python train.py --d_model=256 --init="trunc" --doc_mask=true
Each number is 128 + 32 x the weight over its row's rms, rounded and kept within 0 to 255. Layers, rows and columns count from 0. Numbers have three digits each. The size before them is the row's rms in percent of the matrix's.

# o: layer 3 attention output (transposed), 384x256, rms 0.0415, rows 9-36,73-100,136-164,200-228,264-292,328-356, columns 128-191
# v: layer 3 attention value, 64x256, rms 0.0331, rows 9-36, columns 128-191
o136 109:163125099072096106134117152075126128105172126106118086111155106141093108106128152148144149131179133123099130116170208105066176166109063146192114102123159150158131083146173032141089125107112179
o200 100:105135159145103148112136135170115159133188135147103153150118196091113154159146105164131106133112108115152106131129121111159062130084077158172059121101129236180161142111079162188159134092165161
o264 099:143089152174104145215129179076149076160078146112154117042146143131124099139105141063125166113128135145162114082133101057103168111104152102082112160143102128143083168097129119088164142114133131
o328 104:126144152098125159141142082101108125165096143172133096140122119057158133129105154157117111100165155169116142176131113146188113120157115095137146135149126121110146085118155188139100145077168136
v9 095:093092125152132097139107188149160152145115145101141162192170079117137152057137142141177207136094103118098164123158100126138159184187135145095142056131111103182138079105097129157122114119100137
o9 095:092159132087100113081106133099113126185182125114131115219121127127122141163084127094050181123156160094123100119162140117181050142163132144194153170123153145101136147097123101092090154120123112
o73 089:242094144172138139106125113169100115130149135109122158159152153108155119113112167225137144115144099113097125150189167141074123131155154117098089128106069132098150147139152136091110102172166100
o137 104:161131110075159138113143147160082091107109172155099094154127147093143167113107139090155087113170148115136123124145104120093093113184098167115139116135137141100158126096126087070109172133080121
o201 096:095146099119131134132198131173095142146155116187134122104152118154151066121126094127158163171152115148129140098095124159152192146059129096091179105170136151157166120156138131196154120135106156
o265 105:122151121227107091144086158077185169099079068117142136082125107102097086129099125070168056128093080135112149113095157157091083101143112140133070099128117094154109139117169115174128116150151157
o329 105:094120171096163158167186131094115067142029074054091146128117170140084136147171144090128131104095110114143109100100105098178203109095133023084109158100193166191081137114134128134102129096155110
v10 096:189200118163159148041046089106157081166170138052094120096114182149107113089126083147107195167114114051126107147144140110147108098104087181135144139154124114127079156160103129138114147132082047
o10 095:063134190128155091155153109071153140152148072158129065093125156196171124079167121161114138075212094142158080093189150127155129164109050115188165123138178166101151120093196091110124136146127171
o74 093:145140112212097097107172179142135063143158112105099160158148168097121108152176148069137101104105193116091129151080119055079113174124167135079134088137112104153118138149100113118080119127115130
o138 105:132147154078149113163165101098091139149091159155129169129136120075059206145088148107145107069122086132172156150157104098124100123130158100114141108107065126112097135127145151164105144161137118
o202 103:109091145091083182185137133146095130138088108133207131127049134151109135113109100116101127177123111189088106075083185175113139080131126135138129122113147130142106123137172129100148107139138131
o266 098:120089083100135134090094089162173147167130102142105151134137167082146115148139161153169160158142193100141145138107109133126096101164113094091167124134083073097179068109071089155150091113153127
o330 102:158120134143126120019033166172093074077071136109131096142115111104132077131110081078117145178079094130078068124096066128114105112146079147156153149139186137095160117149096167153134084116140160
v11 102:156192133127120113151152160181140141132141145181130121123117133126145111056128092098158105164109150097123167120138169123130179112112146132196089190095087104108106106141154085105067142145187181
o11 091:063089149110149109096142177115114161146130149136115107147122155154090150146170124139157101105054117131099099121099141110121142160101131116072109074148104171072099166134118112133109087173137092
o75 098:118149102128118122144140123127079126088065090103129123114162129182152142121162146139115139190212097146117086105083095209168137138128091093131171147144121132152160116138151101104134125130110130
o139 112:106175133090134132136145114198181167096177079166092129140150123116115119127108134154132118161091119139137145133126129133051101140143142097125187106130120136143126217171131108164148079134089167
o203 099:143106067129101149107104113127156092141155189137119133137093089090146177101166132096188179073108068079118165088102124124070129146100058127159064136119146164163094137150131152091173193158158081
o267 095:159108193119177102198134173140057104151125134137162083129129164162140094076161106159117085139126190115160105183182146122130166083097132144161170181146085179115102093054093206176115176108130125
o331 104:167119123114156140105130135094110117147058129137087169103108100153106075146037149098083089108227121166100112166160139137148100138170189102077137126091150083138164067154091122139149062095139097
v12 099:170101122155137074193142113122120106144117100119150162101168097100080164187171090121138137145154131155144124149131119132165140154111130129111137199117171110124167156130113173083090222126101134
o12 108:161150110116118105120137147156072106061115103188131054112046140104122162108124172159119149105080177118165116124126107149115128100114144140103127139108107189112152092118125092138112088143117149
o76 099:123121159118084124137075101128191124210174107197159176144133135132136083117128121158144121143132085120177156147062126075108148131097093087082141090174182146127121156131123067119125109082146119
o140 108:175081092145172105132177124144106164126109135105058106145194125129155165185129127070170125145095116127137115130155128169066149103164156144155091178150124124089065102115118057133122110138190135
o204 092:139157160158122156089113119140155108121146162090092156131129084175113082182133158092131077108143131102136115154127092143134150132070131105075102131085207144156190104136161142176134176158111133
o268 092:121109173157162111146102135084163147125226088111130159141227111181183125125156144137095123088146133168103104117194176147117144100145094131183143136107127112118133163131093108113104142139177068
o332 102:084192136112104138121094123083076143153085087168126107088058138136154098142064089112105137112160138113096122106120060027177137163126122100137066037174125100076075170134150142101163126124117121
v13 105:080092137111141179147156093080088120082147118081156156141172140176163115143170081111152176139093173183145109074130178136117101130130126163140125089093088153117185150173117120101072128144078159
o13 098:168165167053120134108117149098135095132104086135120084129127169105129102184125176156134106162164128190186102113150105093074168114112100041137137127120086119161143096097157160137109051122108114
o77 102:093078091175111090159132163168139161173131106063100117144186133133124105043119080127153125101101102120032136114141093126167101128135091157106146151114172130153102107098070065149126147152150170
o141 107:121093131131133109145120099127143128139125116089160153120117108160112128139049157148131137150082103082085150103138120177160105122147119172101078127171131113142119135131093141134146138156073097
o205 100:130153105145135177129109088140165112081063166147115165057123096101114088164106120062163096138155129171133112115122109149074105093165118132082159149126175126147140157136098101115180183148146152
o269 093:111158142077153067135116113091113167158193184119121148134092151133111208139155140137121139075129141100087175126069180145144117164077125101137081123147088112070155120178158141127108113130113105
o333 103:082160109122151109083149121094117108149117132154104162149059140156145151066120113248085178134125119098159115155108137087133187122104135146087141150106149121130105162159107151090133197089135126
v14 102:147154179109167128138178125075142103118118164160117104097125136101141071161119078149107049156114151176144142089152066081119100175164079163122128182131125202123119142103132159103126126105074109
o14 091:078171188153143109113156155186121113059103101104139092080128093146098129114148117136143153132066106100168156170087145119177078109177092093152167170184108134139112074117143130209124139162152168
o78 095:172103122135119137157134157141129134130143145172125130160126114085134129043124089117160148143146125167157087171103128143108113135085080154136128035165134099190116150117136152071151113091130116
o142 111:145094083170127210110091104086110113100103136079131148139135079133164113145190175091131094124100098123068192103162120151163132089144125127136146138131170107121062095132105101185134142155127161
o206 099:116181115127129128112127105110202164138129108108093127123133174136179113137152179167094111136094150139060098131107100182111194144126121130123098124133157101095170105127139179117150113156073105
o270 102:156116158096102111121144082119107165140105103116147132162100140185091121136060089107144131112179157116138124041156130102111098168099171161109124154054105116132129162100067110088110082086139102
o334 101:164154170110157049099107151167129109151153055099090143138180119128085176115101098133145157102169184082128073127156119152141160136137137166091137168125116138105183182160177145163088116061160135
v15 096:199109149129086116151162152114120101142105088192152091135086070141166128080140184100106103098078081149082132105177180145154047110099156123127101125100160126121091165179180184121152140094134079
o15 097:132148114129128191146109152085147141091143169136148161104111132079196160153140106126169166137117133116077079148163092188134187122146161087107106115111166138088103105182101113139110083105087117
o79 097:097132123157149140158096090133172185147120065097062099098130140131124123129104120115085119085144161153110153100105159134145184140130122132149105119100129177211166124129084142096148118131143109
o143 099:113135119120095132163109103174180187154164132101093163128143150139108153133079155095174099114102152088153076134092130120144099065145124171109179094173154136168142142126131087105119158138094131
o207 095:162076152052143120136161118129128139128163104143134102131131088168137098130152127100093162146137071148148158151198123151118202117160134103137150192098113113086168144127162101087119064102098166
o271 105:077110150218129099100132155101070067129172130109107139171107154098133080107155136069162104074135124087136118153102074080133068190140129122140128083124080162149097147131108079190089115131138122
o335 107:141147084155162095101102120127092141115125172164162121116111146148130164089151146200082177118146130146134108141143125084131113150119119146133150114209096092119116133123089192182149160150154156
v16 098:159049099174089141145139142116149124143095155109096123173067157190137094146136124107152095117131118173153104159083126123097115090085096200105159130119131149120091163086157130118066149132090167
o16 101:151125122049103147146113138177153139104039155110159122148104115141168162129119143177152145121066078161130097161109114082163102169110149122064170149152134158142121109101140169131146168162169058
o80 086:097145155091124155144080152050117163166180111115152131083121161113160141059133103135125169080126182105076122130167163113142101121108112113112133107115123079127146176169127126139126116133145138
o144 108:117104148062115127137143087084097133164127140124099123136096131139127147145165151056116149181104077124175107119160138162082060117159129145173107131141165124143163079112126182142139086136163139
o208 097:115122188164102128093167104132165099139153143150111119068154100129132106099072139183110091133110158128117156096119092156119173121150091155096145096091161111071080102123069071102149138150077226
o272 093:116095084115120123109129135126083116149141101106114145117121118085096096145100132083081103144119122072109146113129147119121140111173137168177123125087148165150173138095155128081111151143126096
o336 106:146139116151192084124165140148150190086225064137105107158137136170109121122127133133109050144173170059146141064121152132124120130103114049125110077094099183137080119130139079119129161135152129
v17 099:070088106127103134101160152071105106162149093072171144092104107097121126095113182143063056119185182083140128117027079130129173127105118106134090133135135124141137103110137114137114191138111079
o17 100:125126120196160130149116144106187111082118147126095173113135130155166161089129148116152171178079071138108171132168136100111144183071092122120115123124208144150100171147111117073113100106131115
o81 093:127140116121081158162105126139118144117065153156144152136114158108160132159107105097147159071165169110110049110150111181148158082186188154081106131094126098134144167163176165109190160141183203
o145 109:110112147142096120099086161103213137126117143141110142150146131118146167180153110129116118165133125111156152144104103112139113120117121091090122174113108123162131226092131144134136129117066096
o209 092:154155108156125107086132107182078135113097131087113068055101065192109111105159200095120100118125131116147167170062177123113115077132078095168108113135127173114199102141117095118143107100062160
o273 097:121141105136196153148169183185119094176134103174130101153172125126061160152123076138157086117143121141115093115142139156129143105113142152151093095178078106127159067135101139195073106173145112
o337 114:135151179098179124185154088087073147124109106136181139139125230054110093102109157114151125152096133166160108103184153118112107158098124131139161145149207103083131086094135155152143132153203149
v18 096:162135118118097146162066171153166146105168173135085189146090125086077129144150155179185110152127128132101094141111115083155110171110191127118148157184126185144104094155211126207099087127121154
o18 094:060110123120144054132197115141127131121122158047078190075201166109136109114094166109215133115120100136174207169128153103141131138149103098131103153109156109142182145108128082140129112165148087
o82 093:163128161170071113155133128112084167177066114097159086134164137129140121082202071108063179170068149156098094117105133156108122112092094132130084065084117159176120142144138108126062181145145201
o146 105:175164166168170156090153112122136111103122159065178129098100132140121154112135109101164151178115151083144107166177135128149174112065166099209138180079065140136147102093084120074158129107143096
o210 106:108142000148128135144077122088117148135182060173132077119129125158137100154110141104119106084161139143117118093130072124123109100156089154101129104186112021115067132082132139112131078183124104
o274 096:121116184104134094130096162130191155162115126163111107196055101156134178100096085159108118150155160118205099133097085159154085160099168167107157141125119133145114109175158122150184141083095126
o338 107:126127166117145167081094151144121079103106122176136134084113167079146115158137108114093128125098125152068170155138181124106131139146063176096127124171113151133158107118157115133102199118167167
v19 100:132098110117125077076176159122138143118107115110129197173070127118227130186161060171102152105201081136206105100094128080146130126143114099089096131138132170166156109084130121118162158112144095
o19 102:090123161139107090106099126160108157102179153163123156098083098200071162121147126130119149155163139153132149154192134181080092146129127132186168166141038104136077103150115103154112126151092195
o83 088:092118157107115128168154108091128129163125141176122103129175139119152123121163181112104153125083136123118132046116093100170150128131157123134141174118074106091173162143133172152112135097164119
o147 107:127157122095147140132079132129153182183179155080145079183160138129088130139122113069129079117130121188136057095096139193079132154167145163176156142110132160115165154113113084121056140085166107
o211 093:144124104097127146119168116093098125111095112072128146095201146072172120069108149130133146154176156168134146164200084161121144131121112157106114095124175108146092143123106183138130173065125116
o275 107:112140136120209086086077124162140081119117139119189113115073141135146103140154116121156129142132206092116179123127184106143099077128182092114106148131154152065147103115160136132164141123127150
o339 105:193117120153138188146152108181179138098115156138145091087086135164148136138127135129124082130094150102124181137130139115177170132132155092099139086119120135163093052090161150133150094129107125
v20 102:116045121125194133152121101133103063036133151086106104144158183114114158113122132120157116086150131101128059172075114087152136144107106127113118162106086141147196096110180187139142139141112113
o20 104:096108141143105168122162135094049093160089138135070080095171120128092153155112119084093099086094136186199117120180130168121067164141156104136186137160141086146143105109096141164181135147162070
o84 099:105160139142048139112111164132135123156143131141094167166095190138097110130146162156085138154116140072134140089103111083150126133142135113161133115117120140105137100188152084136134126151071173
o148 109:125096095116166142086142118128117146193081092157156154118163104139068081148090152149170100216079118163112125141152120159107162129103105146110125189171111137132109175093093176137158123117064104
o212 096:156157097125145061097058162148182151086110126123133126132110107081117136144082070181141164073100129122178177132104170146098129174105161147129096127127142098139161160119111048119114154126126184
o276 099:139115109131109126127129101077169111103144135094164124061174079160156111162211169102161073172125165148028137174132188088153172127176105158081122118111139114127114120120131135125146113092155105
o340 104:093162136170097115136134078124191121073143107147199134068132097084134165056146169085121092112181069084151128107107086134125098093136166161151171108114166160150080113123175103100100131159183100
v21 102:106163115114036124104082011117117156154143066118086145109121122118131124164183164139098119142145156178190160171141139124156137100122228099118175145131154113096142134156177119116110131122165089
o21 101:097168075103167143105088132142116097115055109104105139068152055134149131143154110142121117126179118173139074163119056132149180071169151125090115199146130155076107115117105126109138147150069135
o85 103:094092108159135106150111129164135162143120104109145174143127140154117146087138123120153150077137103070119198106126120144163130156118056151108162072128137140142157125104176068166162155078141122
o149 105:128145132149087100152084198122074088127170174101167080083139106198129118079118118132145155130149160158138203169167127203113153068147119123186138084167157130159100115133074134166181135101135107
o213 096:143126133164155135131126147138116204112162131197186126168121121145136111101153160105143096138148165141132067081143143081143081127074107101131115122065056187135122183206147163109120093116175080
o277 102:101086192109132152106163137113153046108070105106131126181113142109145182136100135141080139112066123126175122095121139101084148154164139142128138117118132095059154131095158134087099104142092175
o341 107:119149152060132112142129111077123142147173136162110128208120171064068093154112101129166144124103058094128132110110086125147172130109121157160125201167182108156126086082110149089094104154118162
v22 100:111122112111113122114145169135103160080127142107181174087145113129188159125154145106164126126149141131146100136197128150156171095168129091116088180148142170096070110153151089169088135140118063
o22 092:165118138146150182120115141125162092129088122157133140129097179137130143163194141210098153136099098107097097141129146085095183089177115143149178089164121090176151082133148129103120090148109137
o86 096:132183107175146080171132181116130086113167119123112120117118106096045137071156083111113158088159109164143149126133097095143122130110111134139119132116154102062122151141159091138105134119160162
o150 112:101184183122084115141170085161128144156128166184142152124132131163150075121152154096161176139149115100080162096093162137097086169103169170146108197095129122094139094145135085146127182077074084
o214 097:159054132073173180123128145100101154097144158147101124196153122124125182139118124098174080129121128157071133142111106104119095120115161121079127107153141143177121062066080166113163102127128111
o278 087:135127094141134106146115080150134170117115128099188116105161158131165117109100160110096137107140187121195133160109073133193113124157103102115155080129096150153136179124127061132137114118108162
o342 104:165126079108158078077118119117108143138210054094106097061074130077111148102105135173073160155129157141196121116184126125117157114154120127099127080116136084121132137162130181112130126135072190
v23 099:157104099119130061139102141107121144095105093117102184132159164114178121128145123107071148106084089115132071104116157139176095125082038106112144178130191130126136130111117115143151136169162088
o23 094:090124158204136165117089173122078118111112142192126145149146048076103144163093117157135111052158115086171112141130169176114096133123122082084089156088074127138071157149135066121155085130050104
o87 091:172152080148149152081118043111216112135112053126187050116122106175091140126129164108104137139158189188144146090105179161121191079170155158107119124125108138160093129169124100127101156115184179
o151 105:152124063070095190142132121095119132126130149172177126125138176139176135142053136128170118106127132134082199102127150094132123178104107089167160157091149075070100079097134163085066152147141159
o215 094:093153169092134139184168118103086181136147120148125149100105159111144155179120149111131200170125100162164077118132103114137062168133139161099154091146114120087171135114100133184191133103130123
o279 104:106154126123099106118079109143129115113134182085098145141148137185195122058241149110123116121117127118115132162148110140128173090060134164192138072140152118156179106117160143162078152176116182
o343 103:130107160121139110134163093206143104120165143023114100162142119119098154091162067158090115109137106084137117135138156105089127116159055169144114122235161133137117137146158110108172142151179162
v24 101:117162107114130174176095179100110183172150181150138166122116114101136145148168125139133155079102116095173079205122106158133115112153194122168099193188178112118132102150157152116122138091112124
o24 084:107115118142100090076152058159155129081141141154131127109141143110137151082216078148105092111121121127074075120112122186070125192110163162146097096118073106076179117139132102145175167102068163
o88 091:110130140143151155145142084094144092119185128153164135137111163143123090151070157147176119093118172125213165167133101109094122136033060110144151177145170145141091123105078179101083107130088138
o152 116:171142087172131117178106128073127148120091049141127178121119175120135133130092107136098081184146128164145180112109065090113123155155099149142098144132157135166129129106138140111152136165088112
o216 092:134119150102119133117139098151102097143135102152051125122150056152100172109094094113157071138097132121116100090176189111140129076142123160137170132126112123175118105095141147153093082106226118
o280 099:128100141118110143109084158128169133148104140091183121158047136150154139094144207120153192182172180146146129079079104154110136109149088093128136117083121144149153156157117122070129169145124097
o344 109:090107191125118129116143169117109107114213117110201074156120158126176130124162108099115152132179082079134153121148158138177183148129161133079136106089101080110118139109175094193083123102162137
v25 099:078173165152132155168151157055102143129063156119153124121122122118131090174092150170140108111160138113155149114137118128148103147135091147068145181161081169134061128127123094174140128109166119
o25 097:184188103133218142132087063202074108140114130118098180089206111127161135119098077124083126154128153122108156129199133142111131122173157151167129105095168099162137094160061146089099140137138140
o89 099:131132126140094105207127102140208132130103172184167130102077150107104124074100107088139158077137128129174148124130117092168126165077096161167064127099145103183133143105095154078141115129139079
o153 109:125136133131103168145113126187180103139142121070125129134126123118096121180198152135169095145106049126100171172141145135121084089122123164149133133146132144152163117091139096074087071127100102
o217 093:133162111109102115150126127144079128133131124112062165160108111137167214119193125095124137095166147136145125143129187177121158119149115152167142167115092114122158148130154147133148089105158109
o281 103:125101119129146135062156119078160143136078105122164080111122154115097125152121137151128146169069083161148133105061120143129103126131125110039148092163116105074096117114165151157109186183119129
o345 110:161029122115090143111116143105077197100176119198155090087123104171087126105038088170155147111209191130108066133115081107088117102162111103169097063155128132114118149164104115144138172131167140
v26 098:158112065116129183155123103097130121199159129139162094181135101137157097142154110065147161064166143104103112145145066098135101076175101140145151092125142140125126122106112123136161062069109151
o26 093:135149047113131092125126162152136148126086128136141098139099140069166123125069105107061192185085125167134138162132093151201148166181095157147069139135138202070141082103129127140091098209112086
o90 093:151222136177127071084092111170153149127151141107151173069120172190108087174132162199139090118140135130184159085123176130104107102098175145143152172167127088117152124114161108124119158110119133
o154 112:161109077213147147155159133089111156119112178107153133110091075026097163100143087111124146110112125151150121161129103136136144128122118110156163076122149148148145135182137123143112097205215157
o218 088:130119206168107097112088115129075113154110087164025128146160102156179140158087140110134072091125146118106087156118087131118113104103109072160122102198079120176100090156094111095122077135127122
o282 099:135106095068161245202163151091105114134093111130116138091147137140129184104180122092161159149140093124050127144171180121133161099128116126151144146112131089116160159120167133140081182076112153
o346 107:087166130133143116083107142154145082104138151142124124127103119163085151169151079166114099154135084110112146119059160104134171098113099129098099121174157137173100144158130235172136201089077106
v27 102:136132175092128117113141145081177110095124151115163111106127086158126157120093166089142126101179064101105169088072127145200090206148152132169117095122088147088197108092153113083172157141154129
o27 093:165123146128087111130140061120153131188145120168058130172060117124154124140117137035155164116119166178097129084173157099145100111122113093150102133124155048072134098143075109156062148133127136
o91 096:086107084098131102121138123094111114115115128069163083093179128111100176124167158123109054140073101166154100152138100155109066150148174068204170120179111118106151196113154165137069128124133087
o155 111:156196135071152147130104130155134120182154140131155063145088150142077092146118118137090122093168177128131098162099145123111122055133161126078093126098173121107112129108144138185073117127086161
o219 096:101156106171156186124143121123124094073162116154104132109153109159124142031110068093136161138158177065155140087117102093128175064118141154099161130063075193138121163128150127106192111116199131
o283 109:131108143112092144151172162118087171137122113131102192171116159086123109167147140160138090153127132102162172162116131156098159176112135173079091108155159132168108134154148113081122126147136098
o347 102:117131125150060140152106140144115156165111105098103145118136131146150177155130093137111108157111034137076145127105103157119173146102139172149106182146184141135158127138126089109132120098167155
v28 105:118105109087147161178108141156208134098109127092163127159080149156138079119085178132120151157125102098098115070132119115117177119149107145135098153099150155100138177124120205094124121099184061
o28 102:109125122168084102041125075152096134113111141161150173142230122083125100125147154133074115122141158221089129154131129139132159145135128092081098152136055163047063137151085135083091136106108119
o92 088:151151135091166124113101177098153118161117182095146116133145188183116144188170149130152156165136072094114136081108173171141054144120129140068136144175126105161134153114142180182142146166147131
o156 111:130134106162115115072184131137088127112120164067091123078175139150110111182167143083120087162131132086166139153189103125170134154086127133145135116084140130140135046071148124100139121149182164
o220 091:116118105165150147202133162149118162118122134082117087130113096145105129105107107143153220119134147107102115162114126097101169083115074077148128124115138112180106103217075118143128097160099088
o284 102:161154121172142092182192138090071104082199102193132146129053115103130134113127107149135135117080123135128184102094062138126085097122097093171122144155126141132158176115167127112153171135171207
o348 106:152120106135120153095043103131117149130133123189074117152106102124170165122103081151125127091110177123138042122115190090112158068142066174116103190123120145137097183118148055142117154115089105
v29 101:159152194162158158112136137138135111167082170184136053091156182154182097086106136148092117165140094165189135151177102105146136063095120091180108208112174154138135123079143148209134099101178157
o29 096:135073111112103112126186116131181198165084094082099097120105121113131041121152172148127106102149090099140101159177113102088167182077113119133136100156137174112155151129128129082106098173120121
o93 088:128097098147068050121036097141086144139094118140127168133156100154194116163100125105122094094124130096147136035066082158180131152149140123132202169129101110101114153161115113105105152086108140
o157 112:131092112114140128141069141140161071084089118121075147134113138155144167108071135142167107097102115171138100145144152138166148132126109193150196095103193178090124146133086124087145101092112106
o221 095:100137136139181113107090081116118110174191213099185112102118140132088156213076175068087168179167127161125109165096124121106114119113163128101132117158144147188132110142163102138155095153101124
o285 096:085153145136188163142155197129115109107169118136177105127145135082140131101194100112155105139129197117110118133171169105067135103162083135110103157154141108090135066200114128146140142149202095
o349 105:102160088135095172181166182048101100155154087171093083142128091152139121133192102156174120118132130097094141123075091178117112107115101120106073096091097099210153138083120159123103165157079132
v30 097:197152160139094101175123185127170079129123145157150133180130126132071133136137148125138123178097162143139168117143094166172135128133103151122118117112081101132180161101151084147100100115127170
o30 096:084152157160124169091104138157149111138118197158120087151131059128088128107141169159089186083135079103131084115149163142107165092139176064051130152146092164173117136148126106148188113136145122
o94 090:101080153180150145121156135101172134080100144049118205099067179175141168061195127093119079129127105112135151060158115156126149150098142059123156137139135127101126196110171122120132160148113131
o158 108:111096101077135139145126095179096089126114077133159107127125139151095146132150144119176074071154193111111105093092123151176185093165118085116166124163082171140207127120118095150112126111151091
o222 094:100122128114152108115181139075141171126180083184128162128186164111132087153163086093148137155123151173123175152116127089059075173162113148166091153087167139108113084120119123112136111205090123
o286 100:176189061142062087138127106139140085165126099117134112129152119061115145181038135133098134138138156174150143131158103144183117157105132116157121142041183134099151123194152161137101150105096129
o350 100:093138145121165144084168120197117129124174153121106074142162105151140126131104118136041100186171154085133133152120076086131089059136147139127154149151148123160111116122143140103156162069203140
v31 098:099180141073150103116109110060140198127198161095121123090137118125100111096059080108150197115121129120165156089149069137138132096100121174107153110148159113185181070062114117132092186113111089
o31 108:112108158120124140123122131146133088106130143147169160058100164100128085122140170096111125108129117141175082131120100112124231160142133109199158113135151155093131153124138125087154170149129157
o95 097:120134156146158174136057128185148106110138090072119121148186129108151100100109117175159129146134153123083135137119152174163101149158100150148111129116151075131197094170104188094167102091137126
o159 102:111095098133124123053100115136097095164101115079120122181197124124134135131123168107107094157111141086134176134095190123124151144110195204120102172113181078119077081158154100064123157143084138
o223 097:134164105115073114124178105146180138132139134180156148162121104153212138158142141106155123155159120115094135154153183137140081127121125078106167145154061120131151135141160099150120125132101139
o287 105:097111124102119095144162150101118181179104137109102119153058121126092170165153087084125125108117155114124072104204086159041166132129152123127137114152108137181151093138177091135073133127139111
o351 097:139136150173159132129070149107109145101109118189108131121128122154063147189145092134067103122046110147176183108044140139108093106087074078125135091122188123134146191077088090146127113126142101
v32 099:119116113122126092103128151102139096099097141150153111097111083144160158117086193119062132150134087117116044104084181113145131127133122143103114163129150109145189109147160141144146102087141101
o32 095:155116142146099134143124118112082158130137105112145114115157106128110079118151129172159104129103131123127167107054120112160123101097164076122154095096184166093150180030086106077130194099126126
o96 085:118140119145142097136075112198163120130126091097132157143095124077159162153135138137117159154157126101159138105148115138147121149136107074141154123147114148156069101122153117172112147102164183
o160 117:146138102132134123113050110138115146164143173129084090083152160088129110121089172124108115103155099172115105133164089140106142119166142175176050165152165113134132197084090161122146200096100134
o224 092:085119176063169107158187081130146119118124132161168148223119170126115175113149172099180129147122166169140128148079155127097153179146128122105113139066141104125138118136127118190132046110085136
o288 099:088118177079121173116146170109151121100136115128123112098127146131134114187129053108090130127105097170093100131161134173124111072084116114141155115152111155134183146192191152130113112185177057
o352 104:181119139126136140147207126130066162114152117118127146120141091152124139080183076093136182133145139088175144107196142113141154140096102150108196121163101134133121092143171112089119104106076095
v33 100:192062083124155187160114164046112120104138157063183155116107163190092135099146099176117104123161101133119148114131068171135107120140149135171106091137152103101154163102102134158127081179105100
o33 090:060118200129070114112086140177117081126140103167066118211122171110148182089094122173185096108176161144118137135118106085069164143154119090131171176109108122157093135095162091047110133140118106
o97 095:097149098145155113120134103137080142157177103089153131096154056070142125179153129097103131127114144108180101145177105135189104158145169120156136079126164136073165139105083125132127091082116100
o161 106:095192120128139131078121133086141133136135191055166160123176139116158126162131123084133100143112097162122094165112131135060196117117101144117143082141056136133116114141144155112090158074118180
o225 095:172101165041175096122081134089139148171107061118149148135136151116108122200141138110099130191122125112059128103105114131113083095104099092145174118134137111081123142175120138154173196138145123
o289 109:163132054166108130164159147090157161110125152144188098147127104135098104119116109088129154058106133127111167116085124140144101086110116136149112189108134173182119107116164113153101161142120097
o353 104:160124110087121123131133066198147088160122112167081132109112159095125118133120097194193153143100150126092080090123155113176051102169119181078127168120139098116129104133180113104146043169155140
v34 102:179108158153196156124150084200093107119109108061116181115108083174144100143189084110167103180124102113129184118130182186117125115105098083114101169162113127149108155075168084128163120157092132
o34 102:103138074130133122118132143074161117177143123112129112038159150106185114176183166137135132147090183217128123141135103110139177179236095117132108084157079171057126126115168155206116084130095137
o98 085:161102135075149121082106152131108120141105130124153068150142095145039171130084107152136184124136103129133101095171106138141073139105111160097176121075174098190133032148106115170157064157131114
o162 108:135076100167128133107150139100157176087113147115115156106163126142136136141154153089195212135088114128181143140096125081119133079141120165141140168106126086109175148169137096093092060136150132
o226 095:089139151129157072191112118137112078109121105140121109164058134113130110076098148135061064177139112090150129111124162145112108097111149090174165101159115106151121088117122098085104163108154103
o290 090:148104128123124139110145111082130174146112126152119121163074103111111044129125144153118124104117115077128169170080155130115129116121180134137108109139130136105158189126119103045193141101126145
o354 115:118163137126119172188167086113107116130140136133144126070141113170147177075120113089119080118211167143064123136128146124150117123114113141146120145129104108116094081152153221151171151088143114
v35 104:191127157087079114157178150128138071142097141161125117104135089104139149156135110103135160175113068128150100084156142111112138107116095122161090117136131112126135179123134101169131107133135136
o35 088:123090075160123162119135130157095158137102141178174084138138094166113112066147121120086106139168136152091127134085165147088169087156057175122156148101141129101128164085108112191142147047119105
o99 090:109149125117159109125129105141089208124169091097204101106070065110136138155140207105172176131120125180154147109117136128091176130124132080123113184140110127022124060127174126067124106157189120
o163 100:108075180112148170142121129109146122110119117067156086180136190133175143177136144124142126111171136142113154151166098083128124132129184137191152128158113117118081161130103191169152091125088083
o227 102:158199165131084106099104127098111099146102178129099121156082149100115113124111088134140115078107154122207132151129155168140137146159132099148122113124132059146147126140122154110122210102078150
o291 102:124093145120113165122120169123170059104109109129059148088137133143105171120130148085062063075082155120099132142156108070158097142107127156130113105108146112189152159184159119186142108140126085
o355 109:076186111128198130143141108179161100086150130101080122095121121110121097073094064168134127097139129120161094133138139146155033158121144080111106141098115164139153120159138191152112150143136175
v36 099:133132091145147120060112152217094108096126130146076122144131094103072089156157118138186138189132143128208135131195084165111148158156118135099062140125128055114141140101055106045149134111101119
o36 095:148113148145161135130149146129141099149091179193094121101162110179164115144114135052091134094202153106128105098150176098149119078110150148150113153175086188158119196157131115148066179120182148
o100 099:101154072109072172116112160105163091117151078139103074077136092113177104132130117215124176111143101159125145112170113145162167102142096156170155128119136062063124083136151064139137114150082162
o164 111:115119116112142127159155160165133115095147164165132122069121110144121121069151092109141127179094145117170173131100091219124111138153118116109111165134131197137127041104129158104191071091160115
o228 097:119109178129163168180094119141133169176097088121154157125124129086149182172111152120115110105139069123114115148106136102107142100129153129110146116107112125201131123103188182176096137140125141
o292 100:117103118101108085069099152077089146105150124153202159107124162162074097143128184105124068113114151107098078120121142140087127167105128120065138081157138172140109205108102136066172123148140141
o356 101:158134115106152143128161088114134165133126116058201161223111112095107126130144155170129123086116103180053139151154137074167087147101157134169038105080047084065105116107133135153144181116148094